From a checkpoint of a small transformer trained on Wikipedia: biases.
Each number is 128 + 24 x the weight over its row's rms, rounded and kept within 0 to 255. Layers, rows and columns count from 0. Numbers have three digits each. The size before them is the row's rms in percent of the matrix's.

# up: layer 4 MLP up, 640x128, rms 0.0902, rows 493-545, columns 0-127
# down: layer 4 MLP down (transposed), 640x128, rms 0.0849, rows 493-544, columns 0-127
up493 093:111123126134096141120129145148146157128156094168137088132151162093155174177142082138180082105114127151107132080077130136124126154134112143107095114093135116089146125091129123143130113135132157130129154166139110087135151149123140129107166180121119151121113143113115101112162111133107104106128170122101144156117133153138130164139105127125127077150096164077161137112109130158112099125113
down493 075:153124142155127140154138115069112118094106143101128118099120130173128124092133161116121116142116112100125096161147128125080104138154123184119121114169076121148126144141112123097113145117145154081106107095174131149152119103137126104119085124109114173119139112160171101132123125143097119159166115160170123136108156115109142141118192152123170130091130141124115130132171127105139081148107
up494 091:085135172128134133123132128098158107121147090099115130159099137107120131160121136155158173135118112143151111148073151152125137113101167183123136122103126155130131105115122103185130093156116109138170121114106162118121146132115119108121127136169098144132129177112121082139166139083112140170140126107086119156163091123126082102097145116129096119161107171105155130151124103151132095138125
down494 073:105134150118108140168121124163091138117138138116132130104176118158138094113151112117097140131147099133152129099156103103140124140138092131154096125162089164135102137158128075120103120100118107112123163122158132130172110108118149131132118140087148097165087113125168145205115161106120115178146137172160161117116122124108199123128128146107141124103135124134127113111110134087097145110105
up495 087:101130102117148113084123112184184129119072101121103121150144117122120148111155129131100156123124159198139150109111156139141095109166124176125112155100145169109148098129122106112130102134121133149175134123104103106177114142120117109169118117136142122111148138146123114126124147112149136148138142096141129146124107133136184152138132158120087087141145105134111159084093099106125084173129
down495 106:101122109122116139159152101153131136160081146092136126149127109115089149126123103148118156107115150166149137124141157138140095115139132190139087139106163146149091074138100095142147099134135141136174127092089090127147114162129122131125113145138143126135136115092162102133134113105155135136145119123100120179124110124139142114124113161172137067138155113074106180127113108152095118123178
up496 104:111146094096150116085108163130171146155083137136157138140132124118123143117144097081141087112108174138093144091116098135118130130139115111141131153175086106122116127147160098118143114152152111119109094096103093113103116146126149133127108114146117109142127149127138104127126140121177129117135136119111116147150152097121139116100136086142152152177114205134105187129153113183133151090151
down496 095:100155104138104138095156119103152086091121124159137105132135179100139106078148121108126106130152136165148138124159129111123114131133135130134122102161121118112139130099120143121138151127155112129074119164138128128155119090196117136125151137179157107140129101128189133125127148086116122112143069133152144133139126138122187130126142096108122111136162072133105130146062089132128159133149
up497 095:086147106101136072106116151151136125128079108155133127116158136126122106102130111145142121104148095171176119120114134151106103114125117151093088134096172126114119130153134092137110080089188130120137146115146147087131142131097138120140134113116116170146114135129111111176140137146123131133147119136091154143132164149133155126154094123147168117157141139065131140155143150165121069093159
down497 082:147143117156126132117105111095169162135187072164112133170060169126144120134132155099101152166130165151118148155093082096116102116124065163155142088130097116166141151157111144130116153141133165104148111129120152140122127117112125129090127102131113120138124102139150102090129116129162141115116125165135103129153145104141155120138141126098121149105144106105100138093139138119124146170110
up498 107:136110118110140129143129130119140107116101091111156133135077166101128122172125095099124146136106114145116148093139130144115090119124140152133113136156116122162122100141131101121135127073180194104169111095124168157113123140128097132134119143155121080122098139137165121110131176118172124134100113152130135182128121044143153108153125128130104139128145185130122122112120097149100119108106
down498 091:134129126128099141101145135139113145094087096114161125145122147071138124153091140130093171100084120140132172189140127100153127185089172130129093122117137135148130102125146149155075131134168112099146133174155164142141165110103123143131110111104124154131095137151132078143103174099106124143136127152115080100111147128106158102110122116129126119109112152125157132108133120119095147152124
up499 103:124171111126134132135100142152121136132143144155169105067128144140126156139086130122130158087128152141130130148130120142094131099160092121146095175131168125115122096109097124160166108136119160099173094137133169092136122130144123190116137160107169108132132150097108118104137115105128136109092112118098111139154126158168133143124135138184150108117140177115135138127123115074124155077141
down499 077:135105105127155127167192100126140125150110144162126139151125111162110148166127133134107132124126132147124097114124138112136121112138142137177129152094162125109134094130131149161083098135112135117134117138135080114153116114106082146072127081134149104121147100064071149141142154144142129112102110110129103146111153107160115113093168149154143170123115151094144101159126118101137143131064
up500 117:103131120136127114139131120085141132143096111105127119122104135073118208139165113164131152106096125132140148147106128128124114116167104129154110112087134123118099141097138124123153152132140166132146138106153086128171102135098140139128122128145135137156159131101126136115120124081156065158151147096110161105145123116130178177128125124168145118161159135134144089119131068165102081123114
down500 135:089147081123099131127127133133137102115131138138179115106134092133105134120106106083095140143138150104133114100128153123165103137163112162160078147122160107105109125099108127180137167144133125120136093151119150130117104120154120111132128126120152150125167129176150181119122145113170081100151152114150141146112082123122129162124117115129151117118077113136087129098136139200149168123101
up501 220:131140113142122105145129122163131139118108175132114129116120105121137120183099103171185164108126150170164143099143132145164118119124115130140144182141147134103141114118158148125135119142141152137123074146123120091106127119128116102133132113147105140139091121143109118120138113123143127136157124089113174175151127121123183129108131180121088154131118165129102180105096134101055125079106
down501 107:145131119143105126134127106136108128106115143159090151110114094113096130169113108164149138110144135178192122129150114137144136137109126137158182154114132115093156143123167145120133160141136162131116091128139120112107135084127109121118135113169125120148074125136045126124113092141142130144132124093143141138137124142147164119130143141122106155129084126131104154128132138054103123103053
up502 107:144159103109171115092079102120144110129121135144122126107156127120165122147113116149130152133128158126127129137134117103159106126141145107136131119128139082165097083123100129132144135108145143147165134088096120076137124184077125176164114126125122148152149113153171134088127146118129107113157150099118167143140152118163132124141119164117085070133153113146098133095144120077098116170157
down502 134:149088112151105127118084123172093099163129132102096120136160168113121121136086147132142087165147110164165107116174110131102102145086122123092095141112165110092097116157102074113207132099117138136136148154126151144133137129124131170159114143140103139176112113111137121123100115138126117103144178125136114130135147097123139140111126138110107167126152113120154149103115152161122111133155
up503 108:094108099158111125112118107164147102098083115133157129126101139102133141115136140115106164125136174140114158143092189130158133069195117140129123185110105098185131105140136165113126128112139129170161112143104110126127109111096133103145142105116122117118153158151140094148156111081161091118128127128111108113122089139111135163146122153106088114135128126120130152142137121111121143148185
down503 092:150150152175160111102175121129155109108135118111124138108121145132112118147142135148117137121106137111129126070127122123139106193120141144180154078093096106134100109112117117118126117144145154131163119138153132121125138106110102108130128170080087136139076122143164151092124072163088097130171136120132089156126145136095108116151132082152144158133138125162100133119126135114160161166128
up504 114:148159117161175075129148130129107171104151147138130144123070080129160122150116150111155141120144159162166120104136160128145081134117074107110132183137106122153139107129124111128151083159130101150117106134120133102090133153145123128143140155140107109136090140104130121131111114134136113118136129098105136152195111113127125136083134135148080157121107148129142139161091135116095087081132
down504 082:157106132104071114161131136105100102118122128123096134092128121125104210156114144138113089161150134153162129133154130149133129098134153148131157142125146113122184145114142113091145163095117130126142113165129136131123142125180129112124114135149115129131108123129023143135115118157125123106127129126127129160130123148116123141151149139091139126150096137119090118066128128084124134170091
up505 107:118110116172172137110066101131167125141106145144142118086132114135165141152104088091139122152145153084147095097138160072137114145177151120133126137123141108155098105134111075153123127120133150164124121072111148163123136117112124111156083145136092089100099125117153113107167145146131099131115137114118159139137121112134149134152132138111097122111161179175117126152112133154143148141117
down505 098:103149124099118063175103098143136182144144103159142100075166143118113111112098134174156124181143133158155166153127152126140099144113165094110136135094127140153165127117114130143152112132114127102127114106117103143108149152118123175150124116100160110106148140128153113097103091150112118110127103128174117107106120114127074140149136097114110127188151106109140115116131131137118116173126
up506 105:136149132119131145083119098123109157123135186120158131084096123102162140178172154131105175123098159141098139089121102130169131088098135140152128125092144136150152144121135124144170092144121104143117100112138105138115102120118158127115099121114155123090098114134125115089117109087151143083158163130126115131154134061163135128098108136098123123151148150115153147118141168127127173094141
down506 102:131129171065110151143114099093099158162142122121119088164115145065113134164150121109145119149129109171149128101106095095147170112128124126115117137132113162130163108123126126086134183097104130135119152108077106129126135173133164116112100123106170148096100108109141107130089153123151165148120127112124092170152144121124130105144142120174159123125131143151141119143102138117177131138107
up507 100:099130123146165082107131066143154149122138098046117134113154105120113131139172128099151135128147118167125162093102153106133155112103138153114139143165116156119145140108136114142177082114134177123134135142113119125108119171105122118136115125128172146085094155148153110133128144108116110126119123147113180104104110085123130122141143199137132107141147141113123152108136104090126138102146
down507 120:123149108120164145141085133129123147163126176088103140152111113124114086121109106168125122153138135165143148099116166095144130130123123148139129162120144097120114122124075151140140107143132153135137096144071105109145110126112122171118122103129110136142103165134124067090100170109164132124118186140139108132116074155150098132152115176145101100186131132108108155159121135128149126101138
up508 095:084204103141199118098139137208122109118135160110130125115126111088128135134138104137113121136144162126151119140147123101160063120154119133122106161148140108173102093131117103131173120153139117189086087099106124140126113133132131157166112108111117131142120139119146109105156131108105105163134122112120130116114089138141113126114120140134109117172145110145107148108122150122088130136146
down508 111:104124080138162139096135100179126130160128139106162123129104078111141147135111087128103175173147153150108145152120139081121099128165098145149082167134112141161110117139099109158112121149150106141096095113122130144124099132109134165140106154087139141111128155108166099120152126123176110123141158105111143141138073100115112155097084113148107118135142096115121160145132150146144148125166
up509 092:122120123123182103113136115114133137153146144085119134144098123142137134156134116175169113114106166185144140090159110154143099152079113127113125117112159113112134128108081102146204115128116163174139099094107082103132141134105123115146131145160187113062126130132124131134128134114123115126115122135090142126148111132135154156111103111155117147185144154150128128121084136152108117115128
down509 104:109165110102152146108136129142125136135119099076186119128136107117162110144148137156143152148093157163129139121137127147140100096099136150119089110083157112141126129110106116133162120151157162160136119136106102112156103190085131111142099133145170115113118129109139104100120153089105121119109117131095136137120140127153121171107113104180108122170121124116149087149114093167086123112188
up510 142:119102130147162084119096150143115127113127159079139130123112104109133139123123140145101166145125128180111126123128127124147117106108113166122123161095126133152100120116148115128171105075112105143160110084137133139109112108085094164162121163141141121112184134124112126146149147135156143151125149146140162132121141069159124122117132133131124164197165103104121142100096047114125135113135
down510 166:148147084111159111086121155138119152107145180141169112117080159077142135142180100152137134127093081166139122125156118147115136119139158158167104161128134152106138124125136148127137119086109121134109140089132165152086119118149114104171128135125150115124127094100113064146110104130179089157132145133149105107118134109114127134132162082116097123165128118091130145130136100132141119104151
up511 098:107151124129158115133143134107148113144142160103132116112164156146120183111094092110168104112135099104098147149104164102124090134135059164090142132199151156107124145133161140116149111104157138102139134113122159149125138144123131120128129137170122111132150128142138124174159189127122109089118081104086116148112103099096113147128127144142161121146127135109108147159132135120118091090158
down511 085:124131156157140142129126076107117139106089135108165116117107158132164096153108110150123209134131137137122135164134156110100175125131135132186117137134085120116135131125128090115168122131129125106137152146164143115106138127160131131117118113111138120070096120134107140133120139109130100074188135101089113147157099145096144076147114111115178117127107120099125171134138161128144126095154
up512 102:147129131119134117137104115160128152119116109112147129116083154126138162134100136119105217104147151145139137135164219124134102118101136121113112124137118161131089145099095129152137097132159134163145144113112084135137096125133121186129106169147100083135118147161116109165121128097129073117152148119100147156132124120128143149116101146127135117174139132110084129116093155111111148133112
down512 132:120107121104159142115148108128125163118146135126126122113144130097114162143074099174133156114112160133090147111149139127092131145095147113139110106141163105092152086141106154120136082134113160152174092135143123123173101157143146140193106108164143113120108096157160133167101095116142072106135152150122144155142093081172152136129132124132115134136094121125097132113123163109103153133115
up513 088:088154108119129110129141128112129145147121146100162143100134088123142150159125125154127123097087169136152129098058163129146150125138127139144139116108100181123127106128167064143142094115127123140141098128126192122134085151097146115127139172137145096086088152136120081132146120129141115090102161107093157171146098100135123142125132161107103135155119108132107156100125124158143145129105
down513 104:110154101150141121106121122128139137136138099107129141112136148121212127148105088143144138159131117120090144118134132153166086118085116135121105112074138160140159138137115084157157083159063128157155126139113121127144146134126156143134099129115138118098086129131154155154149153114118124069131141134094124101141102089128144137135097134109175107151131102117094143145109122192136151120151
up514 097:108120082178112135138154152149109143105125101090120123127111145152144149118092106137188113146117151148132136130118179119124139164122141120139147149080152165138145133132158101108137089135125114117132079103149139090098125118121150082151108108156153126135100146109164127154117124119125106104153147120097104101089152099166125158148114116135098157163133142105088161115147074190134142144121
down514 088:172091161138148171115117146088096121114129160118146095144069127160121109099154130138102106120121121098166146107100110138131136115096106116108119161150130142119063152154142142181141123089128113125180094145149147101143126085121096137134107094132120129140113134137144147137152093105138094135143124118141152086139111118121062146119170166123152150122129159119148162109152121140150112155147
up515 105:072097133118180126117111127112112106126130101117114132137085166138118138107167128179109154121138101148127139106141111170164084110119103173119144120123112130116065123136106100106186125125174134144176103097133141092142143175110115114134136133143115092122162110174133128127115145102166141142114122070107141158107128137119179122150116145157113130136139129141120119125094157169114136114114
down515 088:167102098149141130109155129127180146147142160126086116123185168166129121136098131071186118143103112078150139101109121171059122143100167109091150156134177103118142123120133117115146169137121113106093126130102131129097134124138170119131137149133127090155143142113145110134123144131097109153103130098122071141152115152081148142107144124147138112129109150121146106124148137122139118136125
up516 103:104136097142132112116129115167105179117151161087157108095134148108159147100113153119149133157119162166122152122084161108137145131128080138117105143126119146137097138070095107146136075111150120178119118131142133137120131149156133133159133128158138130139133128124118059185152158116133127141127102123070120138121143089127162125143115136160128086132101108124106115117101156084144125128177
down516 132:108151138152144171101101099153111124148117113151165111121147140095142129164098061134130153106109167147142141121116165107129123182098130164121125140116159119128129109125125153128159089148104130161130100139079132135146085101100094147126089103128115140157109091155149154119141150125148118076107129126111165160125110104143198140141105154139130116133132104157082117104090102125150115126119
up517 097:098068151117127143149105143104152138131157128136147123083125134143130147175094097110185160133116089107100175117131103140133133119139140161106129117110109096129125142114135120138195091116152160110144118149136138124135159144125136148161118123173156111111102121095171109150129146105137081051132137145102135136114124124131139165087119134102115120089156129128142124114115074149148090134126
down517 083:107110127123106125128149146159099125117133138131138100103178117153108092154121181173155143070134125133162116101126131106128124165093096132188125087102177129150137141133143125167100132162128074151088116122118126135145099088117104099158169121117130116165146112130125123131157124122194126115127121146118103116119144140169125131133135116072125110113125111125085103123124141156116150103169
up518 107:082154105111161115101114148133114143122108108118126140127118128105152144139127115103127153110068102133156118089156146124128107143126139121103125158126162178152150151140112045128136106065149153143158098121104138106120112157107142148126126173150120086066120127135146123102143134152145127144128087113108165161158136121105172120119134147135112161153145117136138161104138142177120111159094
down518 108:094134124101174114130140153168114069087135075120124115107136154144162064127118110096140129100107145083120139133139139172152128162131117140155144106120124121097128127099123151174111077151133174172133120102141182111132102128104122119122120139085090115120116146139125150122143093126161153119119114127147118127113089130115176121100135141146139146170128119083128153112108135134146121152178
up519 085:105115157127142121083106122129091120167119142119101129122123132138135107138151094177103104130138121179114131095178136110150136100138129135136126114096115119152122137150103174118124121104114127138154180081128094085141145131077138119134111130158100133164120109112130148137130131129130158100134163147090140170100123115110132127114095115143114056113137139105153120162108059173103094144159
down519 068:139207117130102100172144086132116136075133117146128128147126147137149147146091109110149141145103123103130131177160125113125126154188111114120083147102137111123121144141149096128121146143157130108095097142123132132129101085116111141124115108118139109107158169141184102129108075127162153136136131133149158093137118129168137120131130146094143160126137115124116136079124202088127135114128
up520 093:154157114151153114148164118120098135160087096125106109160136136138114142121166147143134112077099110166110138071107125123108133113116128096106095120180166160104123114111147085121121128123117107142142122120144124180136172149148124150129104115147163142120134090106140160123178133123135124150096137159127151158169128092132164164096117118158099155136149108152080116092086122118090117128136
down520 079:146132137147139097098147121081162135101162143120144144144101128133085098164119132084098116123114128099123125152133113120176115139149107116166126122142094137136123100144119135222152137114161138142124098148071114153126113108147106129141135127150053144128183145140138087124119129117152117103143073101112116089107088137113125147114168136131148160115145126120150135138110117130128150151102
up521 094:144138124142111119084084076105117130115138134103176128129118156140139153136115094125159173092128131114133148151197149142109119099126133161102122127153114110140125150118112135127158124169123191102133117101160158110151131098102130129157154151139148124117161122146123144126127123145116136104107134088155116106133140069115140119100119116123130085172174186137131162086131133081129111088116
down521 076:109151155144115154107123115147105126143121125160109144170131153149087132156119122111153123175158137124119122061100144150155125170139128121122102123069129119126122128130115112072097111144072114135124167102108143116096166123111115100112153112139128132138138119136146094113119172114146122124115171082116129138113127185130157115162165150125111117136120106116153096131136108175105108084187
up522 107:104140100151138096111114127133129093161147110113145116127120145126177140121133117123130125130173134124148116187139141092160136150135064117123122115116123123189109083116128152152126122145139132163147078135107061138151105108152163138124127142154095122138115111124109105057139152126148071168126119124113164130103080143138135119094134148138140147136136122098094114142096139174142127161121
down522 089:169154097134123119140098134119169137115125148148075128126125111136133120158113144105106135156111123095138157120129171163131136112150127112143124129078145139114110132118138143144145134105053154116112177098089148139132128165095121131111118119117163129121135109123128077118073121120137130107092132083092133149139126164161104149168126123124126119145153118183113118191113115158088154138178
up523 118:097145114175169094110078062146161148121142126113135125132151150129155168149191111152138158125143109146140123127080144133156096125143121140108108156114143157121133117108124145134119126166141138173102111121132116137138111141148139105141115118110098136108072110180138124140154125121129102135143128124097139177148096116122137130099137169142097114122163132150123097104059096122078131145115
down523 115:132148114073088127174112146113087141164112157134172127130137115110149154128102151123131117141111176144138134115152120161146124154141122136130084076115133147125045117129117139149114130125109132125111157210139118127112121121125075156108152140132143121138125142111153123128114146105088125083100139123149123128099121148118092114156088133148148132095143089113107158178139135134113147133169
up524 093:080136124115115102111127129128140159130163100143139079132126116144170173160140100122167148116139174124117142127151118137115134139144163097151137093125143091122149166135090146154166089121135134166157092107159115099143154135087104132125093122122132120125144119078118134121138127129107099091179144146083142129121145082148115153107124134090135106134146088195084149109133106117123157121141
down524 077:152156146089139113111129120112125117170091160141126112118121123115128149120129135100114134090132152099124138148141167127153119128114120115101157131115154138100107169141115173152166108166101088131125105114146128123124156093101115092155114162132123143173152170123126132175133133150174122142136113129166133156133149133104099088109122157075126123127105112074124153103095083105138076189149
up525 110:162140117149125092063112141129147114141115128139134136134142144088175159140133114133147169130145112130156101103133122094086097131153150138158103166128140152174138096131137109150122076089130121097145095114116116116115133178150144125109113150155132135080108140162131095103189132128131118107104162108137128140164093124111120130085135151117080143108130124164118138083127170167144115102123
down525 092:146103077138101107131097144137110069138148117172131093123167109130165131130112138149174193120142108126137143159124104112123118120124126159157161112138144132115138140131139166124154128098099177162119100144125129116127096150131165135125142159139144105119064144137072112092127086168125140139128115123129097167131099110133123093092150125129110138128109155158141142089138133069115100117126
up526 089:148100137163108122093145110129123166094119143128115146107164174109162103125100120123096159131130138167117138089145148115137132096181118122125114150071126183170134101106116104122107099151160158131108137130093131138139120126147116144117104123169107156144068101134099113137129142107137130155174128132120136139113126084164118157097127148122120090124131088068124107128146164135143163170131
down526 074:144159165126165170122119154111141137145140127116136124147142099084111122163163127111143139125135091119129116141111109150121088129121150125110093113111136103113104160100100125126112149104122106136113103108130085112086138096114129096120150126144111127167128160182140094155121100147129180135133112145120073109115149154140098144186140178162120173123135142135095126158146183131084077129136
up527 101:137160097118155139130075130109162153149041164147102140105136090091112137157116151142108122105114104119150093132129138102134117104132126108122097116128116115143136115123142137130128148120121160140121131152133080114121099148123166185120105165116118127135110153167115128120147130123160157176164139099127162113114123118125141159159142141170132079158135107124105131169054125138119124097158
down527 089:095142178150114058087161157123153084142132122109117148131117143170116154174103160122121157143117125119098109128125128137139126173090126113158096105145128129149154105118113090152091091133119155129175126154134124134141135118139140104120154111135139139117141094104100155129139117107129144112145105122177107147105110171116151106097149109103112151154167122121157126081126167099129172089093
up528 106:149118123136127121128121151147159122131140147086120121132155127147130119104146112134144161105128121097141103129150131098115103131136111111071111126127141146117088141117140122125194121165192133086120078132099108106155084139109149181107126192175116107151155119156098133129157146123112134092115137108093193141109113153141138123128118123145116102208127122112126136114117143128091112118129
down528 108:119128150121109108116093186155109154114116096109136124105161103152133119135133099134111128139114070122075153132112090097130134151121127114128166088128116130109100148140118148103131112127130131107126169180187103111122123099138138143130146127123098164143113146144151166113146149172142096138137158140119118133154154135101105101140074128148139166096059121154134158122156104134167138135080
up529 109:097113121133219114142100097152132141122103163127131115125095098122115121127130149122115174119119092118141128106109146147157091130118129126137138121121146151144096127146110079125138101138173147156174142109092104105129110127123108150123110110123166084133120124130124136094143141108154123128156136095127157221161138124119120126127099143183101142175160106165127136142082127107122140122124
down529 121:145147105137160178125099156114130138126083143123130112131148074087128132115141123114073148120133125130113156134166125140149121065138125109171108120148148127132144117107118116182164153132106123173095118142095127129096126133139128148143152133105149145110123116108106149076131116131119092155128146128125162174098101162084124188101102091144111162150141114120102099136143185099130126138129
up530 083:133145101143181123104109129153132156156137144126125118133105110098130170161074152110117129099120163101127125132108121084180116110119092122113134138162123143147082116115154066141152102111149136159142118115140119123125170133125150152102116155162159128104153165149145122089125159107171158124134135106121119115132074122144119128147116121114128108189125117115051129140135095127101153103147
down530 101:118137096138164046139150095151132162140110105133101140130105120090144113128116115153140165119108122118101111121191123128141116136139077157173145159107197112140126122112112095116134160110131134113110070111091114155149168100103184135118132111149124092117159148093155086132111140125146152112157145121140125129136108111145086132131115143112127146150125125108107157168133120148129141154130
up531 096:113131121173110108105157128084122121136153128115125132150079126085119161165113127129143151127125152107148172099113111055114126114132113136185131131103182122139101162114115136116136130125142114115153128120146142167123089151112129090152115167122159148157157138154158104162109120122146120125178197133123123081126126097114132169134120117126120137151159165139104125138110109121099111079109
down531 080:159118149151170162124127133120165159142117144088110118148069133125127133131138089136107108126126149161115123091142129113090159115146132093092110132142099124137153095161142072121110122154156181107086122142139124166149155123100093141137147102152163162123124124115132149123102114139080157132123128138079128119119115116141078098188098087123121086138116105136131151146161120160142130127158
up532 090:119165120135109161119089115133142162147124151098143112112125135084133123127091121133164125090079148159127130141068137143143111134154104153136099150111126091134118117125120091126135131148129159124127133124120144071174126154117176112168156181136131123105142149128144104132128143083141095113129125074151103133173139130162112147116107167132108075130123113113140166070130135165147119093112
down532 099:135203083102157090107139117135156144131130121113127112089108105097175147141119087137153109101110136142134119127118109136119118113187136155070087134139161141141105132135140149127135125138119135120166151085094114102129131164102187143149119126097132140097106152102155098114156170104137149099141142134116153150114107116112153161063118132135128101122146148151134099155144129153137128114163
up533 092:142107119165152109140116150166122169122177158085106125112142111145164126149090113105137097116114152123158166122078132085104146136155127117071125116075135148109127090113108131129125118122109105158129104099144128106089128109117142100160109157165143102134157147110189131113157123150133073100159170155115121147101114115149140126133127149123131135125144167101136142117126164165104105151105
down533 088:125105165109090088139110167122109109157168101116094130110114128126084126101130117147128107128185136137134183111106120081144185108123167123148117106142122169159096138119115123120138125147080113148132155125136132154131118126141063155164111115099133106126115143115171151128124102181155111085149154182115105136116088141109123153174103120136127122119135152122147123135138136098126103148144
up534 084:143135097165125118140103146168137154110128110105111134097125103087182155173126082106130153137122143155150106127135134084135140139129146112159122104120101166163130127158154128164138106157116163135115069110116133151136107129145138144105123134152134129071106129071096103145101159126108057081108162096123116174136140099166116151119142119106122134121116138120150153156103134140129153143116
down534 070:155119099086162117148140117119156090151147122100160103188143130099097131111091171149097116080127151101103143114116092160102149142154146162125139111112137124093128142162152112112166128144146108105112132136104076138132098159108141120153146115106113126145141132113053172108130108139165125130108159125140142119121166110127149146164116145131143097101144162124095108124142123081162110145135
up535 092:158156109112135124112101131146110108142130112130138133112135120113139129123156132176112164123111142174123133143142134125166107153114056159129118119130142121117138122103127080112129141153145123144149130129078102119144095123098119145150124173145140171120132137144097132074122123122140174190106127111127168134174083153132141141112138163166143124124127137152079159077062090109103123135112
down535 081:123116128161132160105134153185124128122118130120141148105115160125157163137107092150134144158150164144090124084151121157136137139111127113123143111093147135118119113151155099110060122102134144162110129157151153104153098091143093143124142091115162155159092119135068168143122157171106121102151142117102141092127106101135136093125154114088147147155115121113071124122093117153143141096112
up536 098:126138117125133097111112131122109111136144092133119114106110094095135123116162160184120138088091134130089137102115154150144100096165103127129035149143142118122130114086144107153144141099152133140132106122129149122147115167094143144147164137125139143142136165174145143121161152096180148135113166083137104168139136125153151141087108150108139136088134156111116144107143128155125156082130
down536 116:165108103088103124120111157147091107165111110144107121135145133124161139143090129127134126145105134174151098117143099122127108111123117078104100165109124087103089132121137148109139127092110156148120140133163149132094130119126135144146120079064149145144113128167178147141139130131145173101125171111168182146133101113186108134146125154136141146090129143098105148093157123132142110105155
up537 095:122129099165123112124088149123157146174124125085152102104135102131141159124141134150119104117088094134129127152133135118159127135118115174113104148114110160144123127045100105161097116151117159126168071122141142175122101133154098153128128152131167144120059126149126127100135136122181145146161127143117144118190117127113113149079116151152144159092123140116127143127132132136126132132098
down537 101:166132076154123127102159107134173127132107133144103120099175110165124130114141123116116124123115139129118104123092134142156119115125121123115087106105174160132116159148090093121090165087105149142144118131120166166120149148135126143135141138144124118092104126105171111128132128088119148068151152083133128136137166112126125126081100115106141143141150136122136115109121157204105179136178
up538 094:125147103152134109104129154151195163118140085096157114142122151108141134167114121097188151124121121122109123080166129121098119120114113172101096153133116136166125110093130079176132098133126126126161099123131104140136122136146124153122141148144161149106096136107097104145161135096138125103091159105094148155175123125156109178128103132144141161104137122080132115127076149126149128121120
down538 144:106121115145160186135108129107160148159123094099124129152110186136157121107101076088103166153120130132106119112115101180094112142132129104099140156141122165146127101113082117130118090094090098137138115141147137156114171127144109143135139098118115127121147109121153178158119114135137136082140129152101132095140082136167144126114137130144146139111139122146128162068125156163169117144142
up539 096:111112109143171058139120110115117171151133105107134148134140115121148119110131148126156153127117155165122099100123168147146130104105103124145128106078095165127119152105090149136161078165199124132123100116131155145145120147133099127130130125128159116115106170147135107127085166117133147135164116123077175152134106074114169168119106140140109131139112140134116122122091132110124174119123
down539 125:090106136112135114153103106110108142136086125128132105125120128107151143138128140147109153101121160147130140117151128111178119134103167107130097087136130116060111095156119166157123081121159134152103086112129123148118073156090131106133154133116160148132150129123147129127157138118144159141101116095183133114118137136141167188124122158172109154136085144109077102133126101155100134139166
up540 093:125105111096130125140144121160144126134127168134153131093146137135123153131139108101160116106084143120144183137135110141156129119125108161099139116184135104142098138145099125101131109129118164137096101086111143099173123122089133135117128110161182147082160140128116090122102131127131123100169151155122123062130101090114152136152167185132141101146150151153100141159152110085108153147127
down540 085:159136196124100164114120124123138175067133139136112091137093149142104140151121139143136109108116098152124095164110101106135110145155132158094109118132122124116070117142166155100133135128154154097153104104104129133154147098138142136143150086131128134131141111178156084117143118127124088152173128126097169090137114120137140119114105156136094145122143131180099122124094127095136127181142
up541 103:098149144179142144127103131138085142122123132088131127102084155109137137174126131124144124124107149145115117123110135055127115160128152111139125124080116123126146117110172149176107095110120134097112063097165128153102172137135138137166088152134120078117128150108134117136155143106127110141143134136112127210096122108169137129127133116155108113130146159104117111143134117184126120138121
down541 086:099113141095146154132114123135089115125102145101137105186099134152061173150132105114108130129099094180105144160122123104129130111148114155118139137156117135090124139156153176098094089138139145146116139118080157137149181095112115111111133146135122130128113130166133118134118142124128146132151132091133094147156165122124127167167134078118100128125143104058125111092129136161117154138140
up542 100:058105152198120123161092109140134180104143150118139121107157116106123154108103127065154134140088167138137154100129166103107119115125138136106138108136139134121089095094157117122198137106132114140126096144169135129113130156148134089108114131142139169105093139131155138160117121136164098111108137130147126111125151109129151130125122146116090161145094111123104125161088114151121108112151
down542 084:100094097113147138104141158114120101124141126146164141111131147128132107122140145147111143092147120118127142147132118162086114155115111157187157119087127080142181150128099175106129133183112125124110124117158107098189136107099097146118146119128139159127132133132166090125129129130130118122121143085110117146115132100148051130149150122076134141125136120075133132144129134105116186150155
up543 107:136190106139152109121136121127129107149151152102150129110157068132120118109161143160113130121119122161105126131102144095125120085121116151094082147086149163154144087061156146145158130106108138112143121123115129134134124145048165103123122099158126133106122159130131101137178174119133147149170135138095132139122116124135122147116106129122140104169154147091130132156085119109125141105158
down543 153:118112107113135137108160138131109093148129117149096149148144141118113127138133141105164102113147165093132122165127133167122099112101114159145128135107100129092149110124156115158140191125129155118143141098121102116086113114122163098102135109128100091129129137119124105137168106099139147153139112121133170190103148165111165169166100123161161103160132126060064130115102115109131144130148
up544 101:124141117136128086123144160107151110179166120115138137123161149108112136126170086170151099132101134129142099127116094092113107124122121121096115111144168104108118130095091109130156144142163149161169131115111098167156139145093134168130142124149114125135185147141137119109130141097140054139159127140074149118117103137103138100164127121144147129163124092160129130112116139128114086069137
down544 086:141157106140151111133113122097158113151064146165149152115124134145106097140094119137101136124126166147128105108139143114159126103096151106140154129147153147124107140122162057131121138090099108105169122119116134114146155083142155169121116115096079135082121151128128120162120097112120136155135190144119103101134104089105147112117125101163132146086139130155143172080118156135125148135157
up545 089:075142097116148089122154137130175127113151121135160130103159122087104114186149096151126143128115103129152146111105122128102148128100131162129101153152156098096114137116124126151172111155155139114185154134113162133138128127107150134164145131129151117141168161149114095180137120077140119137123130129099140100112138139111117129105101137141116078142121143130128145132186162078102140069123